Weights of a small GPT-style language model, trained from scratch on English Wikipedia: biases.
Each number is 200 + 30 x the weight over the matrix's rms, rounded and kept within 0 to 999. Layers, rows and columns count from 0.

# layer 3 MLP down, 96x384, rms 0.144, rows 0-36, columns 0-191
183,197,212,223,196,267,169,190,207,244,176,193,160,191,247,233,230,175,179,179,171,118,241,255,194,166,162,279,167,216,237,180,174,205,122,270,162,213,218,176,178,199,257,189,178,197,180,251,206,202,217,167,184,211,211,215,216,197,201,213,195,161,196,208,178,192,195,193,198,219,180,154,149,188,186,187,186,170,224,149,211,237,195,157,154,172,182,224,128,193,151,167,185,178,234,220,234,174,179,160,243,133,113,190,210,203,182,173,192,226,216,173,187,198,204,106,226,179,181,197,229,174,210,201,150,203,209,216,170,169,209,206,162,228,196,201,122,205,216,271,189,148,186,149,215,228,231,187,154,194,163,220,190,146,222,157,256,143,205,200,200,174,195,149,210,203,190,118,216,196,191,147,129,175,149,218,174,239,286,146,218,226,219,205,196,201,196,219,160,176,153,195
212,212,187,205,175,219,187,206,255,135,204,234,195,171,236,116,221,151,225,216,212,241,200,204,203,206,172,213,216,217,181,253,190,259,192,112,194,218,214,241,190,225,121,210,188,206,177,168,234,210,221,135,258,236,218,215,189,209,200,160,208,226,211,261,193,202,172,232,161,219,258,202,200,198,180,192,180,158,189,180,188,116,219,202,180,193,202,195,215,233,196,166,184,213,174,189,227,183,220,191,227,223,238,184,179,150,249,191,166,220,191,199,165,269,205,230,159,190,212,225,201,168,179,153,172,194,166,188,163,218,166,201,241,185,227,237,258,221,235,181,190,213,215,271,214,166,228,183,178,197,250,179,211,187,198,180,262,164,286,186,296,141,216,169,190,244,184,237,181,269,208,210,146,159,197,188,211,206,274,227,177,166,177,212,184,213,195,229,162,199,178,155
154,199,209,178,251,208,218,146,241,180,222,214,165,271,283,232,175,212,205,180,225,182,184,129,240,203,156,208,207,198,207,189,231,210,241,226,193,182,200,160,248,163,197,231,242,178,181,185,225,226,163,174,190,170,201,212,180,218,211,215,232,213,159,161,184,203,221,174,235,210,224,190,243,183,177,186,196,206,147,225,200,293,210,207,230,201,199,207,177,199,202,223,197,180,223,226,110,183,214,189,172,245,231,196,250,210,180,223,195,248,195,200,136,194,171,108,162,209,192,230,185,189,270,201,227,183,226,218,242,201,235,192,154,199,178,190,230,196,261,196,235,192,279,228,159,194,257,191,226,258,172,142,178,145,164,203,187,233,172,205,204,236,224,189,234,245,147,155,202,216,133,169,194,184,213,235,198,129,232,155,262,219,229,204,203,247,141,217,155,208,233,143
203,168,211,249,208,206,192,189,197,196,213,263,203,183,160,216,226,234,182,155,217,161,197,169,194,207,173,189,217,154,142,217,169,189,208,217,207,226,210,213,195,153,197,203,157,169,246,154,194,211,188,224,214,165,134,203,200,214,182,195,191,190,188,241,196,254,164,215,189,191,240,167,219,180,209,195,199,226,222,194,196,229,240,166,170,254,234,185,231,207,191,165,221,216,203,161,195,171,190,277,223,219,154,227,181,177,198,224,198,154,220,163,196,170,209,206,172,213,208,181,162,169,241,201,210,203,151,215,170,256,204,137,208,188,190,238,155,241,188,178,180,221,184,174,155,184,254,251,183,215,251,176,185,172,260,204,151,189,227,193,192,200,188,224,184,182,194,202,205,158,198,190,196,152,200,219,179,160,171,122,206,213,183,193,210,152,138,198,138,198,195,191
247,237,167,205,162,232,208,157,163,210,222,188,186,148,217,151,178,206,230,202,246,190,197,241,210,144,158,187,241,163,198,213,188,178,220,166,188,185,161,158,154,159,166,149,193,236,203,186,194,231,169,195,197,159,231,233,210,247,199,209,179,174,238,196,246,181,157,227,182,255,189,284,217,162,242,170,217,192,218,240,208,133,205,194,215,201,157,208,205,163,181,239,174,214,205,160,275,197,230,178,211,149,207,224,208,200,189,178,222,195,257,217,243,217,157,221,211,223,178,192,256,259,186,211,161,231,219,257,158,203,208,177,225,207,231,211,212,190,209,188,173,200,182,219,260,197,152,153,211,177,227,207,217,188,193,217,230,163,209,228,179,211,191,252,240,206,207,198,195,145,233,205,150,219,243,212,214,225,182,225,205,156,168,260,212,181,218,189,241,171,214,243
255,193,195,197,209,246,220,175,177,186,189,192,215,148,174,245,234,147,203,185,217,173,204,167,228,184,222,158,188,220,198,161,247,191,197,216,225,183,175,201,174,235,181,202,223,180,200,290,175,214,143,158,130,229,198,174,226,206,211,188,170,189,249,165,242,170,215,166,257,192,190,219,188,223,188,163,182,232,237,188,237,209,184,184,212,231,211,210,247,205,236,176,206,168,198,178,238,195,217,157,191,149,145,238,185,256,215,167,206,231,268,253,211,189,176,208,237,193,218,229,207,203,226,208,198,219,210,156,198,240,230,229,246,150,227,210,160,192,206,158,215,207,169,206,220,253,162,209,249,158,177,226,199,209,208,220,182,196,280,204,214,176,219,216,175,194,256,223,184,224,183,263,161,190,174,142,181,214,172,233,187,184,237,260,232,263,192,201,289,275,225,154
250,172,145,172,230,180,214,244,252,194,183,245,165,201,202,233,189,174,180,189,187,172,257,219,225,211,201,182,266,164,241,222,217,220,207,177,178,234,204,175,190,193,195,201,202,222,175,166,185,198,187,132,189,193,236,197,225,223,215,188,280,194,211,160,221,205,221,164,197,162,177,282,177,221,234,177,207,256,182,177,199,207,191,217,222,238,240,227,171,228,207,169,217,205,268,197,211,209,193,164,203,223,278,193,161,215,126,209,266,157,227,193,181,228,194,172,207,220,158,222,158,231,160,231,223,208,245,185,196,156,206,239,178,182,207,160,270,124,201,189,202,212,170,244,213,152,201,189,169,183,205,178,192,162,204,188,216,154,109,195,237,154,193,216,190,230,167,249,212,186,152,218,155,221,206,209,202,200,219,229,218,156,208,210,210,175,203,181,151,227,146,209
227,213,210,162,274,242,184,221,198,174,158,180,223,225,177,185,189,176,203,175,220,217,154,191,253,207,225,234,172,164,193,161,179,198,231,248,235,165,182,205,210,212,215,146,221,227,191,241,204,198,203,223,255,208,207,189,161,219,162,193,205,184,175,207,190,233,193,181,193,202,181,192,231,197,236,181,222,160,183,242,222,136,227,171,188,277,254,229,125,197,155,185,215,189,253,216,240,159,210,192,191,156,225,236,222,283,222,204,187,206,232,221,177,220,163,197,207,219,215,198,190,224,253,182,201,193,170,182,240,259,207,199,264,180,251,187,180,202,285,242,185,221,181,208,219,172,170,180,239,273,141,214,211,215,190,219,181,179,215,219,158,208,226,198,210,191,203,235,256,245,213,200,238,204,224,204,201,226,223,226,264,239,162,223,183,191,171,210,158,197,185,166
176,205,216,211,223,168,212,231,166,198,196,168,195,206,184,176,163,215,227,211,176,210,163,166,197,221,215,169,137,183,180,145,214,151,167,198,214,183,202,213,217,281,189,245,199,184,204,229,217,133,223,227,154,254,177,196,229,183,181,196,173,195,125,206,206,188,226,235,157,227,208,263,216,239,201,208,192,155,213,199,244,156,191,221,230,205,199,184,227,197,238,209,194,188,154,187,200,216,193,208,241,214,195,222,190,210,223,175,155,165,191,212,142,220,197,222,182,183,208,234,194,198,248,224,219,192,217,154,237,183,212,160,164,261,205,193,212,186,235,222,219,202,223,198,166,230,179,223,204,217,194,158,195,197,207,140,209,196,198,187,225,211,186,157,231,215,188,204,183,234,228,216,163,232,188,222,223,214,185,165,225,208,196,174,195,219,190,206,189,168,186,204
227,174,213,148,197,210,208,218,218,200,124,238,225,195,175,183,180,240,218,192,131,189,157,178,182,167,221,201,191,224,235,163,202,190,165,235,158,198,226,197,181,206,230,183,229,182,216,157,193,168,183,232,160,204,149,202,210,201,133,208,237,186,192,163,220,215,193,178,243,225,241,224,137,175,170,236,203,205,177,195,175,143,182,235,245,212,250,159,199,226,167,233,152,217,210,228,158,218,215,176,147,200,159,215,200,157,174,207,181,203,196,177,220,119,235,244,146,248,191,178,206,174,181,169,214,203,170,167,212,184,167,186,183,168,175,179,223,220,186,181,144,162,214,180,186,148,153,213,214,195,173,153,212,195,210,207,247,216,191,223,173,195,185,231,191,186,174,172,157,222,167,169,208,234,202,169,129,232,145,163,181,200,256,249,188,242,238,207,232,182,183,192
218,158,150,157,192,107,215,182,163,254,217,157,200,201,208,177,234,193,199,198,241,214,223,174,227,205,250,202,171,200,157,244,187,222,182,227,203,215,205,176,193,145,207,193,212,165,198,202,230,189,229,177,218,205,210,215,204,217,211,202,171,208,193,226,247,179,208,239,256,187,184,193,167,201,228,209,176,198,198,189,208,247,178,198,163,145,221,237,256,188,179,200,167,177,208,224,172,222,225,198,143,238,227,203,223,181,254,214,236,217,163,186,228,190,226,193,169,186,203,249,241,239,204,185,220,167,173,207,177,177,187,221,171,227,198,197,199,231,215,216,190,247,178,194,219,196,229,214,213,195,225,244,167,217,240,215,188,237,237,163,199,183,164,183,225,204,194,175,179,238,226,178,218,212,203,254,227,203,223,226,194,192,193,200,190,254,219,209,215,170,176,228
243,178,221,189,187,226,167,176,202,176,202,178,157,208,256,194,187,196,202,224,219,226,229,214,185,277,163,200,189,222,195,230,192,169,194,189,139,215,220,195,195,200,249,167,183,226,240,173,212,259,201,220,223,220,215,224,180,174,193,175,231,165,181,231,188,230,162,207,256,155,273,242,155,189,166,158,193,195,218,191,150,187,212,266,205,149,144,193,209,200,198,212,226,266,189,259,151,178,190,189,179,262,214,194,205,193,198,210,191,173,213,179,221,199,247,149,217,147,171,176,184,186,232,141,152,229,180,221,165,247,204,220,272,200,210,167,159,176,179,204,121,213,233,157,139,168,221,126,208,172,161,216,176,197,204,191,219,199,246,214,221,197,210,188,161,202,221,179,232,226,185,208,196,221,201,208,213,119,233,196,194,242,148,185,174,197,211,168,241,177,154,150
196,184,167,171,212,111,186,158,201,265,239,209,229,189,241,199,244,135,224,180,213,210,231,234,172,226,248,231,207,185,203,213,211,172,165,230,207,185,155,201,241,226,196,201,192,199,195,191,203,245,209,179,187,175,244,227,168,223,153,218,188,226,231,252,175,222,239,261,228,205,179,138,202,224,191,157,219,234,236,148,205,179,258,192,193,270,194,265,139,202,204,224,213,213,223,221,215,162,203,215,218,231,212,201,197,221,255,202,177,245,143,268,240,214,176,198,228,213,242,235,221,269,196,204,245,203,216,152,193,212,209,188,208,209,157,215,214,234,206,272,295,196,219,180,172,187,239,165,200,162,234,265,234,212,249,252,189,154,202,146,221,191,172,176,182,249,216,231,251,223,178,180,238,244,228,194,257,185,251,201,209,169,211,201,162,183,185,193,167,222,196,171
215,170,201,233,192,190,184,239,153,259,217,148,206,187,128,210,177,162,204,261,195,238,162,161,198,199,227,174,173,234,185,215,202,216,195,178,207,185,196,223,211,199,212,159,208,185,196,201,214,167,185,163,183,239,217,217,152,182,136,166,224,202,208,169,171,232,174,150,213,162,193,185,207,196,272,235,229,189,168,142,208,214,198,197,194,205,201,168,254,190,220,161,199,198,208,205,127,192,189,216,206,147,145,161,157,187,215,198,131,209,212,195,238,198,211,154,177,213,145,240,148,183,199,141,193,213,220,178,193,248,247,189,285,189,191,184,190,217,187,192,163,187,247,185,209,258,183,194,190,204,187,196,185,165,216,227,215,211,251,203,251,140,206,219,204,178,190,152,204,191,201,183,253,212,177,156,193,218,202,200,185,202,164,225,165,229,213,187,212,169,253,183
253,251,217,177,213,218,181,211,215,211,157,198,217,208,213,213,190,183,176,157,210,162,200,174,142,246,195,214,204,211,235,157,210,226,191,264,217,153,213,178,194,219,236,205,172,165,165,179,190,183,177,227,211,180,181,167,189,196,256,181,206,202,275,208,180,168,245,182,189,187,212,233,150,216,233,220,234,186,193,202,211,180,186,216,168,157,226,123,219,203,171,224,210,198,214,193,183,214,225,188,275,164,215,175,170,223,196,183,204,209,188,193,263,204,218,206,223,232,204,217,217,143,242,207,194,183,112,247,199,195,176,202,219,233,201,254,237,224,272,136,235,242,167,208,167,191,213,183,208,228,252,225,259,220,165,206,200,257,214,233,219,199,234,183,204,219,195,270,241,171,148,182,191,221,180,241,153,246,127,199,230,196,219,144,187,212,128,211,163,180,167,208
194,142,171,224,189,173,173,136,206,200,204,237,223,205,243,168,218,213,200,221,219,164,184,193,221,215,135,202,186,156,188,185,224,237,210,203,228,228,182,185,238,190,183,206,204,212,238,224,191,226,193,171,175,188,164,198,237,225,173,184,257,207,218,201,248,188,204,155,183,189,201,214,194,197,194,190,236,202,170,187,194,209,168,227,181,186,252,238,213,198,205,229,162,196,187,205,196,212,198,221,154,209,207,169,223,174,209,235,187,204,188,216,177,194,135,199,189,230,240,200,266,232,120,193,246,186,264,189,210,172,226,151,131,200,162,157,244,215,134,209,145,194,198,215,218,172,174,209,178,216,164,247,173,219,214,193,186,137,211,245,151,205,198,163,169,182,207,232,215,209,250,202,180,192,153,192,216,203,164,209,140,191,204,174,214,120,233,159,256,227,203,216
244,203,208,138,228,207,180,172,216,225,184,178,153,219,212,205,243,185,144,180,177,156,180,178,201,250,207,181,158,192,205,183,200,194,215,164,214,199,274,239,228,192,226,156,181,216,208,146,238,213,215,228,179,158,181,178,206,238,204,203,183,240,167,186,180,198,181,215,179,139,211,202,235,186,210,238,230,235,209,201,244,209,227,199,249,183,197,141,182,195,205,202,218,215,240,192,147,205,214,245,163,228,194,185,183,207,244,189,225,207,216,191,230,186,216,213,200,202,185,240,247,178,297,198,179,173,153,164,183,244,191,201,129,230,218,241,195,214,201,151,199,245,229,215,187,265,194,203,176,199,197,288,232,181,238,208,223,256,214,253,190,217,217,234,218,204,234,259,237,224,122,202,185,249,169,249,215,181,235,199,231,177,148,182,254,168,176,191,238,214,171,245
183,186,197,184,164,197,225,189,182,211,193,240,200,220,213,182,223,195,216,155,227,192,187,174,178,169,189,200,208,219,202,204,216,181,154,209,193,206,223,227,234,179,214,194,207,217,218,210,211,218,182,201,165,183,161,194,210,200,189,192,226,210,210,185,167,224,200,172,185,222,203,175,148,257,197,187,214,293,165,202,185,171,168,220,228,161,259,196,203,211,203,192,153,203,210,212,213,189,223,177,218,204,204,187,182,206,208,206,205,225,174,245,184,170,191,171,157,158,198,206,190,186,214,173,199,185,279,209,184,223,186,196,209,180,211,196,179,199,186,181,184,198,215,188,212,218,201,180,183,188,174,178,191,179,202,176,203,168,190,195,192,218,195,213,206,205,192,206,190,167,188,157,198,219,191,193,222,250,204,191,220,207,201,240,213,213,213,164,196,298,164,236
168,188,189,208,213,237,196,181,183,248,217,137,180,136,261,212,206,197,203,173,185,295,183,215,203,173,165,191,223,196,164,165,204,160,221,173,118,175,232,222,181,185,135,194,112,190,174,264,145,209,268,186,209,232,209,203,196,202,231,179,198,219,238,225,162,152,214,125,201,209,208,177,149,175,195,192,198,159,230,185,196,207,185,178,279,208,190,205,193,195,202,194,220,167,138,143,263,216,193,189,181,156,192,175,219,216,213,186,244,170,144,202,243,211,217,272,243,182,171,175,191,202,218,201,163,221,148,237,212,186,230,189,245,244,234,175,191,179,241,252,169,125,204,217,161,246,228,170,229,153,182,157,235,203,188,180,172,196,212,182,195,173,123,157,236,228,191,206,210,128,264,232,203,165,223,155,208,208,181,203,187,207,200,199,145,208,184,205,140,222,216,193
151,227,217,210,199,136,205,218,207,159,175,236,227,204,198,211,228,168,205,260,193,253,251,248,202,166,186,213,214,192,205,205,200,177,178,217,163,198,204,187,169,240,192,217,215,183,173,325,202,215,202,166,214,208,200,185,214,201,194,181,220,162,217,164,222,242,122,177,162,216,153,158,267,230,179,130,121,206,201,158,153,262,186,190,185,120,233,230,219,211,232,209,191,182,193,205,186,135,219,182,238,195,189,197,225,251,242,227,169,141,196,211,199,187,238,157,190,279,128,176,227,175,199,188,197,186,237,174,191,210,205,196,277,223,191,191,198,196,189,304,133,156,188,160,265,253,214,204,184,193,204,252,181,191,235,261,245,220,235,236,144,202,216,230,145,208,239,236,220,160,238,170,159,217,190,197,220,204,176,218,217,170,204,242,220,227,176,206,223,225,207,191
206,254,160,184,197,225,220,269,168,191,210,177,205,201,201,212,195,218,199,182,195,202,203,198,188,191,247,196,224,228,170,207,187,278,199,191,192,176,189,211,189,220,200,215,242,206,213,131,170,191,241,201,168,183,206,189,204,231,210,182,146,203,232,166,186,171,192,197,190,264,167,208,169,195,189,209,189,170,210,193,124,204,232,214,230,170,209,195,183,216,189,174,188,199,182,156,153,177,161,185,166,167,206,194,191,152,173,181,217,162,250,212,156,217,215,140,195,201,224,215,214,180,180,196,157,196,167,241,202,229,176,199,189,167,195,184,192,191,195,152,115,176,158,226,158,206,188,262,197,199,215,212,233,143,169,175,189,202,235,227,212,197,176,182,188,159,197,225,202,207,158,184,177,167,192,195,207,235,231,258,195,181,241,227,155,181,236,204,237,166,224,287
169,219,203,173,225,231,198,169,243,187,229,211,149,173,258,169,155,206,199,188,181,183,177,222,218,156,217,231,216,215,164,223,209,182,182,170,150,212,219,173,194,194,159,190,208,165,205,163,173,213,252,196,147,204,225,211,218,185,179,236,167,279,204,218,179,223,228,208,139,232,207,202,180,202,205,165,178,215,174,217,217,210,135,210,174,184,199,267,239,226,177,222,194,232,204,231,213,189,240,188,187,211,158,130,196,248,188,196,144,180,214,211,189,164,172,223,176,216,227,168,224,244,243,239,187,183,199,178,177,223,128,211,198,172,261,210,250,190,236,203,258,205,202,177,171,181,209,170,157,146,229,176,238,221,213,211,186,193,195,203,111,210,248,203,169,215,168,226,211,155,248,161,190,189,239,204,209,267,199,221,225,190,221,273,231,201,156,193,214,214,200,173
223,205,208,240,202,179,169,158,213,132,192,228,224,187,141,184,224,194,222,160,234,170,201,194,205,168,166,238,232,150,208,197,173,161,180,232,205,168,245,222,219,201,229,251,206,272,197,258,229,167,209,132,197,177,179,196,194,221,252,179,182,197,203,207,179,151,194,215,214,218,185,205,230,181,190,182,190,219,178,230,244,137,183,199,244,200,195,222,201,170,204,169,215,150,200,234,247,177,237,204,252,174,193,206,208,194,274,218,188,187,164,193,232,198,187,247,242,233,207,195,262,258,204,160,246,203,178,189,225,214,241,214,233,193,160,224,162,223,212,262,177,191,176,224,178,210,232,202,201,189,211,269,179,218,182,260,165,182,212,188,140,186,199,241,163,192,224,240,195,193,257,188,220,204,208,188,232,204,186,227,201,155,173,148,179,201,202,194,120,231,174,237
217,242,229,195,222,189,253,212,188,195,183,176,207,261,188,198,232,183,208,228,224,171,181,193,216,227,201,176,212,253,197,163,238,214,216,222,164,133,152,233,237,204,168,201,207,256,194,171,204,158,191,194,205,218,216,141,227,204,257,234,231,201,231,159,215,219,226,245,148,176,207,183,163,217,191,205,136,216,171,174,251,214,137,202,177,220,215,159,215,207,240,222,188,193,155,264,161,236,182,192,240,186,210,152,172,226,236,206,175,227,236,194,204,179,196,176,233,229,215,184,187,190,294,227,202,196,182,226,245,185,228,209,292,203,211,183,178,175,261,201,300,205,178,249,249,233,191,207,236,201,147,287,238,232,222,200,275,272,175,185,220,200,229,238,274,211,259,197,197,214,150,245,209,189,183,249,164,179,205,148,257,203,197,178,218,214,158,197,265,215,176,173
177,162,213,199,169,231,208,205,197,222,169,201,120,227,196,237,226,180,214,175,191,123,203,236,201,190,173,197,213,184,195,240,171,209,208,185,226,281,187,191,213,122,210,202,193,191,224,218,236,153,187,174,186,156,154,195,235,183,153,224,211,249,247,209,185,218,195,190,211,220,235,213,201,215,216,199,216,209,153,180,205,258,188,214,252,188,200,123,195,196,176,234,214,196,180,213,156,202,153,202,244,226,230,201,207,159,268,208,178,190,212,172,256,189,190,186,104,166,238,243,203,131,111,180,178,180,248,178,163,257,205,182,147,205,124,207,158,152,142,210,225,226,230,229,221,206,217,183,252,210,210,171,160,162,202,221,210,182,199,233,201,240,191,217,132,183,184,199,260,236,148,237,187,251,148,195,184,227,225,188,183,144,236,206,204,234,253,222,193,239,213,225
235,230,222,228,230,193,190,180,144,200,175,188,221,206,167,205,201,197,168,258,177,183,148,217,227,247,192,171,156,231,219,134,223,252,155,205,253,170,198,224,201,187,246,164,210,252,217,298,226,176,208,194,222,193,180,155,230,192,194,163,158,195,166,195,160,217,207,231,162,186,191,227,197,217,235,158,221,144,199,234,226,262,144,207,161,197,225,217,197,173,210,189,227,220,195,201,200,241,201,207,196,231,183,183,187,271,170,196,239,219,224,213,208,174,169,213,253,158,195,228,224,234,207,207,204,200,207,178,145,201,181,187,168,176,205,190,244,237,224,163,238,242,158,176,203,208,139,236,206,219,181,184,152,199,228,210,207,188,167,162,209,194,214,171,222,228,202,176,173,228,245,199,230,191,194,217,178,173,168,175,203,196,183,174,193,177,202,235,218,165,211,225
204,283,222,162,249,230,202,196,234,185,222,221,176,199,226,208,153,249,227,170,256,206,187,187,189,208,207,225,234,207,165,234,206,220,211,220,235,201,178,208,211,223,243,228,204,213,209,161,211,158,137,206,310,168,175,162,262,243,210,249,224,194,179,173,163,189,218,286,162,165,252,126,267,229,163,159,194,196,132,191,202,230,214,240,214,232,139,233,183,203,182,216,256,207,204,229,175,218,236,191,181,201,202,206,208,240,179,230,254,192,166,256,187,239,203,162,223,251,241,178,176,200,215,229,249,196,258,199,210,181,197,196,167,159,203,194,186,221,257,231,150,231,187,203,169,167,220,196,214,218,154,256,195,193,272,200,240,197,203,204,220,200,230,237,194,179,207,198,221,161,201,231,261,233,218,196,190,189,144,172,271,198,252,116,191,124,169,188,172,240,173,140
179,243,209,171,216,229,147,191,200,262,181,162,153,250,161,206,182,219,220,230,188,207,160,175,242,173,215,242,175,212,194,211,207,135,204,239,220,224,227,200,231,186,219,198,178,116,173,157,197,194,217,253,178,188,190,193,177,197,165,269,172,233,214,181,199,168,183,224,199,242,201,188,179,166,197,174,249,200,162,210,188,207,181,183,205,211,216,144,228,199,198,222,234,204,227,154,144,190,227,236,230,237,225,190,244,170,168,215,215,206,175,168,256,223,158,224,146,197,223,201,225,131,264,215,207,194,164,191,177,241,221,158,164,206,190,205,182,223,176,135,180,242,246,213,238,215,176,225,174,211,205,175,185,216,202,201,172,146,193,187,177,264,195,239,162,188,223,176,195,211,127,230,166,196,177,202,189,217,263,252,181,203,200,210,217,214,187,213,212,196,123,219
181,148,205,193,165,178,230,193,213,203,239,185,209,203,203,187,224,196,191,168,197,173,268,187,183,233,182,209,191,221,181,240,165,148,201,225,220,239,201,166,210,182,229,196,170,210,186,173,224,232,188,159,214,189,195,213,199,161,179,196,215,158,191,206,232,237,150,248,208,170,177,187,170,165,189,167,182,198,200,231,208,281,222,174,158,153,219,212,184,175,198,155,199,196,187,156,230,183,160,168,219,227,200,165,203,194,219,180,174,184,212,195,135,212,257,240,219,120,180,170,198,221,129,201,183,195,197,225,202,227,205,183,197,207,211,234,194,206,195,172,157,234,217,201,209,190,164,194,188,183,190,165,226,221,179,180,183,214,207,149,204,179,227,197,247,205,164,222,169,146,214,191,190,250,209,238,212,219,222,158,194,186,161,171,229,221,203,169,147,190,219,224
184,176,225,188,207,176,212,189,140,237,190,175,183,172,172,222,213,168,198,180,182,220,202,216,177,240,239,225,209,182,262,156,232,229,210,200,225,201,233,187,151,166,187,191,231,220,224,183,174,217,210,216,232,137,187,167,212,205,238,238,187,258,192,172,215,185,228,173,196,212,227,175,203,169,185,176,180,177,201,223,236,164,172,188,196,207,193,178,169,210,227,188,210,186,163,205,227,206,185,242,208,205,188,172,191,233,159,202,204,174,196,146,166,185,152,235,172,158,198,184,225,145,172,223,219,214,173,171,216,178,196,198,164,227,177,156,199,174,167,176,213,198,160,217,148,202,221,250,154,209,130,204,182,196,199,203,117,179,182,217,312,176,182,171,231,195,186,207,179,189,168,198,201,220,188,239,199,213,173,193,193,165,263,173,214,191,192,184,200,165,243,205
230,181,182,188,230,201,216,183,212,165,233,237,276,186,207,161,154,171,218,155,156,178,284,193,216,175,159,217,224,210,237,206,168,227,151,195,173,148,185,200,174,254,198,238,203,196,233,250,223,197,255,222,221,176,235,140,245,255,209,211,222,206,223,165,139,199,209,188,175,203,188,161,183,188,164,171,243,197,220,208,201,248,192,197,214,190,201,241,174,171,168,204,161,198,228,242,238,212,171,221,207,195,198,205,230,180,236,200,225,204,152,179,191,182,207,182,272,265,162,190,215,233,232,200,166,229,136,237,202,164,162,201,237,158,214,183,141,223,185,233,159,195,182,168,251,217,237,213,174,143,180,209,161,214,213,159,217,208,188,198,205,213,233,233,168,170,217,223,178,185,273,177,192,194,172,196,236,251,180,175,195,129,201,185,236,159,169,184,226,198,207,223
228,213,203,204,195,219,154,208,255,192,187,232,205,181,181,188,232,208,185,211,200,236,249,213,232,209,245,197,254,176,217,198,175,228,221,168,233,173,207,191,197,240,148,197,184,214,182,209,216,209,156,179,199,162,210,226,219,182,251,178,183,224,236,223,194,186,183,151,199,200,245,173,151,178,175,215,188,183,208,198,188,265,212,195,176,272,193,251,221,182,154,180,237,229,133,249,223,234,196,253,214,210,185,197,187,224,184,171,177,179,152,175,222,258,187,190,212,236,174,164,234,243,198,200,183,176,214,218,210,177,193,195,146,171,190,179,234,201,210,154,186,228,219,183,153,147,177,245,210,172,255,207,242,208,230,249,183,209,226,160,203,204,193,245,167,177,200,228,192,214,252,215,282,183,216,166,199,243,203,214,199,201,176,211,190,175,170,218,224,173,250,129
146,155,137,227,204,207,216,205,160,192,177,241,213,209,163,172,246,173,212,212,217,265,160,205,146,165,287,185,200,196,136,162,277,173,193,222,235,186,183,180,206,233,203,280,170,259,169,234,176,158,167,188,177,247,211,239,176,212,232,225,176,224,235,209,215,220,237,210,230,230,195,250,154,227,197,221,179,201,169,205,190,225,224,167,244,167,226,177,249,208,207,196,133,188,167,236,209,222,225,211,219,212,239,192,174,230,207,195,190,188,189,242,215,197,203,234,191,196,176,166,228,193,189,156,201,178,245,190,130,222,182,177,188,220,153,223,219,255,175,177,169,162,199,222,194,211,146,252,152,194,226,147,146,262,186,271,143,207,195,186,179,194,183,211,230,167,191,163,214,149,182,203,237,208,229,157,184,118,153,203,178,207,201,175,214,237,206,193,230,211,231,211
186,197,235,210,176,230,215,199,169,190,172,230,154,214,210,199,154,171,210,234,255,192,182,174,181,184,170,189,230,194,176,236,223,204,208,194,135,227,193,154,196,183,168,199,218,168,238,164,187,224,240,245,219,213,254,230,213,192,195,179,215,232,161,170,230,207,212,224,233,174,224,216,211,167,227,195,257,209,207,155,187,254,214,115,216,192,156,186,214,164,219,225,221,257,182,214,196,231,191,235,237,184,212,168,166,202,160,218,247,186,173,154,175,192,134,203,189,209,168,218,227,161,184,237,208,190,223,191,224,180,266,149,192,232,242,204,177,266,159,204,175,127,213,224,209,190,154,191,214,194,164,185,161,202,215,225,172,199,189,217,225,174,190,246,254,189,161,208,214,209,184,228,235,188,177,166,222,153,197,163,178,234,235,205,210,191,220,203,117,184,251,149
216,236,150,180,234,161,163,166,245,226,255,191,215,201,234,164,211,199,200,177,204,232,217,178,198,279,203,223,221,247,210,211,207,153,223,145,229,154,211,241,183,234,184,228,227,236,239,145,195,234,172,235,110,188,264,242,221,200,212,214,192,225,169,238,218,171,164,197,238,218,169,193,111,218,184,224,210,166,186,224,155,174,252,196,176,152,197,206,233,189,213,183,202,211,227,232,125,190,214,211,127,246,238,207,189,256,153,215,237,219,239,231,234,263,216,215,239,156,208,177,223,222,215,168,195,192,158,213,191,182,206,202,200,169,229,201,240,194,265,123,143,250,200,280,222,197,216,216,184,205,207,217,165,228,231,157,197,197,123,217,217,191,151,167,205,163,187,179,154,191,234,219,225,247,228,216,235,159,199,170,245,159,200,225,155,245,180,205,162,140,165,192
201,210,232,162,180,129,232,174,197,216,248,230,202,194,198,261,188,214,199,212,235,129,206,207,243,220,189,225,191,201,200,174,247,215,238,219,205,210,179,223,212,191,230,222,197,234,215,183,141,215,193,216,158,186,270,203,242,196,170,176,170,194,202,201,206,171,145,250,151,203,197,171,194,210,188,203,254,227,196,165,190,211,270,163,204,217,217,261,158,228,202,230,220,221,148,198,216,177,201,194,209,256,142,196,206,247,198,198,170,213,244,210,177,206,209,213,206,204,189,169,201,290,207,215,198,223,167,203,160,174,228,180,168,137,204,179,193,221,224,232,216,132,141,223,219,212,225,212,269,272,175,180,228,185,191,182,197,183,175,195,210,231,222,200,152,191,189,200,172,172,272,229,235,188,212,166,195,187,184,199,185,185,180,196,228,215,195,191,207,222,185,182
160,249,196,209,187,179,195,170,223,194,197,189,229,228,181,249,218,192,225,223,203,294,218,222,191,276,190,209,176,238,185,191,225,150,217,169,239,197,192,240,185,171,184,177,203,189,235,226,179,215,174,218,176,235,183,170,198,230,232,243,164,215,199,174,209,188,200,162,217,191,159,166,274,209,164,222,193,195,220,168,193,189,175,212,171,196,157,168,175,181,248,225,225,167,153,256,208,223,168,254,155,229,155,205,167,161,213,206,192,257,241,196,256,231,187,235,196,235,191,203,212,181,223,167,202,189,228,204,187,214,231,227,199,199,207,177,187,175,202,170,250,135,122,155,280,190,198,223,200,198,188,249,235,172,185,178,201,182,206,171,212,155,222,192,235,230,244,258,203,220,175,183,155,212,156,215,205,178,167,205,237,137,218,246,181,194,229,200,237,206,231,215